From a checkpoint of a small transformer trained on Wikipedia: some layers without attention.
Each number is 500 + 25 x the weight over its row's rms, rounded and kept within 0 to 999. Layers, rows and columns count from 0. Numbers have three digits each. The size before them is the row's rms in percent of the matrix's.

# layer 6 MLP up, 640x160, rms 0.0444, rows 0-191, columns 0-31
104:476474496486462518464494497489467501519493473473452486502509494509542511522489494500474507478498
103:467507499527504482537510514538506506543522543528468506496519458552502485486516500527501527517516
104:471481498539453494485500507541533491535486529497498551502487533477516493529473469479502462462517
096:495480491476502496514457485516516521453503498494452477492538513510514479525464499502527495528503
096:493502491461544523522474520532558494537531468490487516480505531451487549524465491502480522495497
098:524499509568478556511502571535531519477500500474495501492510502509512489519450502512540476507515
104:462495483467524549449545519509454514475502517515532501513515549561474470532452504518491525489453
095:516556478450489534512472509525535521460529452520490491562509510511466551513458456507502490507473
099:555501458518495515514524487501469557489502508499515495522557514520472442491519519437476520499539
107:506504488522497476522530499512468508515519487518498485482506496542532522505512493496547515466531
100:445521476552502490463472456497469517518477497474508494527526528542478430480481528459486525485470
108:504544500503515513518510438511475501505522483445529495522492504557521499484478481492523500494513
098:483495476499500472494488454484541547517491517508475493513561513501458491485409516520495518501519
109:473501520483502523495542519489483522485513526495517491484536455557483444497455556505505504484521
086:572476483461499486495512511495521522542459485524499561526545527519466515500482490501475473519514
097:500469479498496469502533484496498517489530509508512529492520520534506540472523440452472493468495
101:512525480488511508501494492509542494538490451463417466488515542478493499463545503491535497496516
098:506507471526452542514495451481503497520490480482495524506543487488473488515521524516505525485553
094:507500520496489525497497520517488518469479499482460504552490507492491547508505456533514481490490
104:511439527516470442518484478528511513508493515502508510544485524504486484542537512453526458496519
104:507543480513504474472551423502462510533511543497500504476511455552541502501525514519529473469487
100:530508492523509504466495482510461475544521472439491523501513538501525489500471522473504484469477
122:496540477460494489520485506508539509466516492488483503532484506520470515513517482566483493474487
110:468487495534505536532506453504520496505491492525469532553505501522477503552496495512460502519488
110:471497459510460489449464476520478523480490518463489494452524502485508482482494473540446496487511
094:454518491525479520544530512509534522485508476506513501578475498490459518544516509493468494521511
103:480542502506454485523507503553515508482523466504524495552488477484482497527514534460466512516483
102:484452500538476504525507474503479504498488473469483486561520501490457537516483475497501471467481
098:528483501494532491507485467505470515491498513479524522505478440511516499516438514492560502518530
113:507511483499509516467515458524450506487489485481529522513492482541522518537508486488491496473506
051:505491451524490522519498477508525529502514491471483555531526470561492494512511517533519517476471
095:541521440539503540457514511503504498499503489461512498505515504502500526519486536473495530458522
101:476510496501507543465505498484557496482506453496457520486576469496497486478462489524524472479515
093:493481480554476487495528505495490489543535484525495483499518533505481505507498529456490505470522
103:508492502494452466531493480490482495514505546473502485522525484514539508504521518550506492459527
107:543489499484457478504543509525510522516488531496492478496510522529472487483528473513490504512525
098:516486465443465527501473512504501538515500492492532476505542454493497551475463449464483471493567
093:510525495491505483475514442529545545446516507483488522539540468527484495498497559481502507464494
098:483436511473474511464494498491492496502473468473482482488516510462498475493520527537511491453504
097:477492506444496485496502487524466497495487539523506533580543460517488525492524440511495478494510
098:522516497451541492510511457487463517449495479519490539563497482520485472454513500550473536507473
103:484499501488537454491519512524533489490556477492501513469506522482525493491479526542499508489497
108:524489507499481497508537498513543507499525480519476506493499462477468479522503544491470536499514
051:477522448483455494505489475542500561495515491454517504478515490488488508524500524539509531490494
103:523499475527515485493478489509487506501519509495448493536552542543488489475534495532502489484480
103:509519488500490555506503503481496471495458454483462545498553500493517464493469504489508469479444
108:443511494535487506456524475490523507539503505487499510480480512498516542505508500523531509513500
106:536473460483502531516516474500537491462479496451503494495499522534481503508492485500501468454519
095:471498498524484501502509523500484500512452466449543544517533498501536527476515515568486493460502
097:448472497499488514501496489498481494532505480469491518515527502510537505485516505473465488458471
105:466468484509541538517534501505509513472494491494463515482518517459531453491470506494497479480479
094:485535503480545492520496472508524511534470497464543550477530552517497516498461503512483530510507
109:538524489501522473495504484521479506543549497501477529496543500537494464493527477520491521448543
102:470499504473498477532484427492490504522453503453468525530511523460524486478515492471463504487529
102:502515479499507497498483502525519525442526460504497483468486473458531534491472494441479469470504
101:546518481505504486470476532514510527481492471529477568551522470476499516482522461473500490456493
099:533495490548469507498515457525485500503507552500517482480534466518514484492480470499489510507471
105:485497470507542517558478468491483515553531480501513521528507509506522525508462490508498537479491
095:539500495531496505499478456495474565521491525503470514527502521534524518469527473478519467506533
105:480524489505488501562475510512498502501509478457519527509497486489424502507491492512553462499509
109:488473473492502522474514498540542507528518501486474504515476505503516538478525536482481524502470
100:485479505474486521483504526519488487468488506476472553478514483525510499491513502491500513529488
099:496472465462555462539501447502498505523530461521469491480497531490520470514502474463506497520488
103:501501517494533536538460455502472488529496503512542526500507499533491496514498482521520489506543
091:497476492509544471518489515481495485552509500508510497519526515515498477502515511441517483492536
097:468516478493525486489582501497461506508512486513482515494512542494536496547499499506512556496492
104:530477495489521530486535501519465500452521533474510535556504487499507490536476515489503483417551
094:443513515471534493518517485481482501527523514460485470507510514511498504505474549439479548519502
049:458483440517512505516487491559510538522530510478520494491539480506478516524502513506482510437497
095:518524468525573466524480483539473486513487479535481530522498478556482498473486512514454516518484
104:533520495509499477496510513534550527534531564486460537484546528470487492512532462493527513491522
098:488523481491494470552439499516500521478541525503455480495535478554511482522447527537500491494527
107:486550504493476502516502525485461502517509488448501541564489486482517516504473487504509463447468
107:509497487504524500490507479547438505512496485505501479506473544536524515496481509480520474458490
112:506481470480526518528508483514541503495484513447534486509488487478455511502515527487455473515467
100:493535503470523551480495479529509511517498513474537507513485541507528486467498503478473481515511
099:459478511517486527507515474499526536474452483410459525475499490500507526530491458489497530524509
098:506467503492493483521487472539534488500481519487502543515505473505475541472468520541509471523460
103:516495513450514500484515457499492503448530581463485540543498478516475511481488493476474513473531
096:499457506525485518499470480507488505463528503527513488519496525495486519538501517533502469491539
099:511493522510477511536490524509531471559521471466537543499492488484552517531502526479499506492460
095:555468478522497494504531509521452503551501491499510520498533539499487504502484482507534466444534
097:520471507529488480538510530509495504515507491493464468537515500507485537537522485526466496492507
103:500512509510519499540516508513485531493516493502554515545481476463490486501480521483524498494505
095:470478506526506482537506474513461521508526472537505525526487514507497530483439486452464476461500
105:514470484550473493521472516484482532541500538458453475506486518501501512493517515465538435499532
097:509462515500526527528518505526482534529458516460502449508545497508529482474475459512484508488531
096:489552490493509474478463466513493507533515510531456565550504494490493488531494486513527494502518
098:491506469494473513460476500491476527480461488499549525506533538511509499490493437551492496528447
100:544513439473545492487483497526461506494519464532490504514464516493498484510477428499465481498438
104:518473478556478467548519520501514563521490516513491511488527519566509478486525499520549515482525
092:521515463497488486503467511511494518514544479495462494549480517503491506535467494521497485526508
094:529487445486504562477557457491441492457453514473488488493517492503495508499496502469494506495535
105:471578506485480535501519485493474492512476486508502519511502497495471493508486521471504477498495
102:556451475495515500509531469535499554518472491468492503513522485498460485518479513494486492500494
097:493470504522477469492523503511511505480489497489446523513525513517494506481520523481480485486485
091:489493514515474485488477501531503557509477483496502497498492475478535523534444488528524503517469
101:520486494481518480517543455508502499566490493463479513478515511503448456556461524485523516465480
111:533507429492500530471512505505487506523512493494444538520530478539498494479514473513505455485522
095:529514504523461510477504512502453485450466509458483546516503494538506492534502487514501470475522
085:510490491520504514496517466488551509503483512482525491498502497504499547497477511481517464493522
104:506479494472501485545540500518507500471533479491499475503498492501495495516467499486542451489517
099:508478475485529497529526507528521496468458508495474498511497461520523488567543499520501513481456
091:541482516502474500499502498505457487455518482427505473493484487513524519486497486525504539506495
100:491489506494521535469517487516544507492491530537491553532542497500498505491536466511485461483486
102:545525492540485484471517498529503510497506507499463544531503443536509519526534514486515502447537
096:493507508513480476557501514523476535513476519529548488553475519515503534489486457529523522519511
098:486484504500535506505485518519557501482450476466547485547505510507514528490459486465493527453509
097:491503443457492478500539496529504537472488523499470515496528482545464535505488497521534505528521
099:514525461540486452491521479521504568509493506518498526474550491507532487512477495519535511516479
099:538484525498489528541492489536476483470490481545481557538514507456445485508478500519527516438477
101:502518504482481495547482493495478517533500519514493526504521539507542483479500455513481491502505
099:494490490525481467519530450484493545520538482527506548517522524494434479469471517510473476496519
105:521477503497503488494503502510457572520488519488492510528479489497486486524461491490518514473495
098:541491495445491515453550469512563518463555540446509517502495498500538484530448504560520485476489
107:521532498469492510498569497533506514524500511480492550560503492517434503487525508490478487475503
109:480500434473497516525566491508507536492505512494470511492529481510541426520530544510471548490487
100:522511445516498520523459496491496530546488490476503506519522503523473486491528489477510482489536
094:520512470497471561466511528498494534452534490452492473512507497487523458480518544486500513504526
096:486497464479491494523478510529510499508475475527502541521500520550529505484542442520483463519514
103:520512494494488492470524497498515528547507494505502545527542492518467487494546537526506480480523
109:467498490484515492526516492496508497473514499546538476480504486505463500553431506472496468473486
099:459499477518474470504509474495528518513528501495497467489483561528486516549509512517464464417509
114:472503427501481504469479457523505574475502497496518490495489494548513525483503498473483529492523
104:479459507511476482539525479484505501528544484496500571476506530502502485538494509474504462496528
099:480503480529515526465522504478496522484471527505462549543546508503514456521524493493491477479508
093:528474505539476554488502491488503523498462508469466527534506509498487484485517492485477527503435
109:491489479511534493519492459500482497492493510510536489505517456548477445565492543504448533473446
102:508499482501484490471494512542506515541518524500488496516492533513473510527498527499528510501470
100:481456493491475530486479498509509508482495503467467512509500523528488520490518506512487518490488
097:459511484470471494508532490500521517458505500536483497494512506532470467527455465519512463511506
098:443489437466509476513467497503535532500489497522499473478492532504478492493522498525506498508550
085:503470482524494500505548523506549532528464473496487518508534499493473520483523488525524483431482
092:520480480494485460492514501513476512540518466513449476506515499541470550514471473456522497483498
094:478517498489491486488546515487478493504494467489495490488526513481484457492492505509488471499507
112:496515495515485461517478510519468504479518525477453541513482511506457503515460485498465493507472
116:533447462530529473539523507529477515485550474492477548489489504512473490568468501485480493493487
103:534470465527529466488471507501504509471544498496488476489553540512508525527512492494459482474505
110:552518472451531504512505473507522507497518523493513467494486483501514494533526486533546523454502
085:501482475496517522500485485506539497454483491460504563508537490502476481501503516479532475509489
103:517470524503484517506514546509529500466530510446545544522490510487518468531467517466484508487497
098:484517482465472512504486504497503510543494546484548507518500508515477493459475470500480509490544
102:530479508501471517528535489487497504521536508466476517508501509528521513500495468525496546499528
098:449483474501496533490455535487456526510486495517455516506522530535537500478527450490497505468543
089:519492479518496520535511458488470492552526491505464532470503485503524524490516491509489500493555
103:488458454520543528481545467484496551508522550476512463495522530485502512459481544498507471459503
104:491497502502511472513499491516534504539448489541498516492484484491494478543507496457524470448508
101:484465491496541484469539500519458509516493526515511480495524486587471478513483527502491487517518
097:492447486526481489510455522504517518518523484485482530507470535536486515498449529494483466518466
037:499473494540511495492472502524499533508481506462481511528530538524492523532492498494523536470530
096:471520479490505472488545432509508503454496516490529496530511512488490474560507547478461552471502
106:487506500526488538526458503539505486453492461454477523533482503500550518529477532535490478470504
101:499501469507541502515518483479509523501478533506474552489489520504487479569511470515544463440480
091:451467510500541521512537493510531536527504480462513473494500463516518484502500529511509502497543
103:509487513489551516506515474512474503484506508510530509479475500483551471536510509527547481474518
113:497492515526490500535499542536480516509561504506500526517504499489517471537512536500505527503503
098:527499448527520484458513506509501514523533541530521527534490537493504509532467506529488496485509
096:528525516498488471519518507499530507479494501484466505482524515471498536502502488525474527515523
099:494457504554492455520514511538469507516493469497461492497510476461511529511517510513497522477486
098:519495503520476492505489505513506482507496492518486552524515505523528513491506552530495516492452
101:523473494533511504498469507552503507493532522554516476549479459498483498511523542505527480489486
108:547518469503473489532482552518502511509539485476527519513558488506500486497462505462467512513524
105:477465468510466490460549457485549501468498505485470522505487480511473522548480535480474526495503
092:499503480483508479476500512544505544521489579464502508477471464487521476531541492511529509500511
087:509510485512526479528507488529459509507538473506473501534484504525491512559527537492513435477528
094:464518517500502484548530474499481542491523496485541509522524471559487488495492513501513476508536
109:490455471500518540510480489521465513479560505511461489561479533490451492538487522483464501481485
101:490491518544497507543470484494507515510477534474500475491534520514537493487483497532467508479496
097:472450493485487511495514534506519511509500478504512499487539516474493523473428471485506479525480
095:530504513517463515516467492508524545522529503490498545483506516510453422497473486517512466515537
093:485495490549466529506582464501509537500545518469540565478522518483500513491519495467484506470510
100:527495490517510509551485509497497492466501466486520526474513519515525504486491517488486514444518
101:452459484531507497521528486502532551527562482489498492524492467493491492497481469527505481471501
104:484496510516516495489508500532517520496514480472508532495544491490493507521502518462530532475483
085:495532478483520514476499486485479502494477497519498488503545541494464424549466475488512532529472
110:489504463456484518459488502496490544456515565523460470492514450520491482497504474532476467520524
112:484506464560508478486501523491468519498555519509520501522500481487494461473509493469548515490551
106:518478486507484521520450466521545550546502479522491516501526485513499519509507525535549506515523
107:484459502518501510484517509535505505440499486502498503515479420524494508507531492517523474493513
093:481522504475508480509494507534513560525480464484474476517517498498493538497492491523478547514501
089:544495499489509492483502472497535495476450474457505552467537466508515500546477470504521504494518
098:500530473529497450503492500565501506537453505482471520556518496544497494490498559489529467507468
094:535548477481512538481492469497503556474538543449571480484507492539489464474521484500532460500468
114:513493460478502487512476482512471505498567492534490475485519498549450545503522472503506540508504
096:487528489484519472508526529558517490527513497525460464440496498516510497547515501471536517479525
098:488482496522485488511513512496541524437503507495499477585495466497489473509480493512505473468504
102:514491498468515497511539484528476516479515516491498528503472493473471482493507530492513429487511
108:541511479501489505457516460529503503521523480500456476494519507476491503467513502473499517467502
092:537496498529515504497472511512479500532481496504510509552523511482520538502529491461525462456533
101:505446470524503508522509523487502505481519493490444471500483491477504480519479519471468490485524
101:536481515488514511539488518549512526534510473458486490467514508482510479457506537473514499492516
046:497511446521510507510523518500477536520512523484521481551522505520473496499468501510518517470489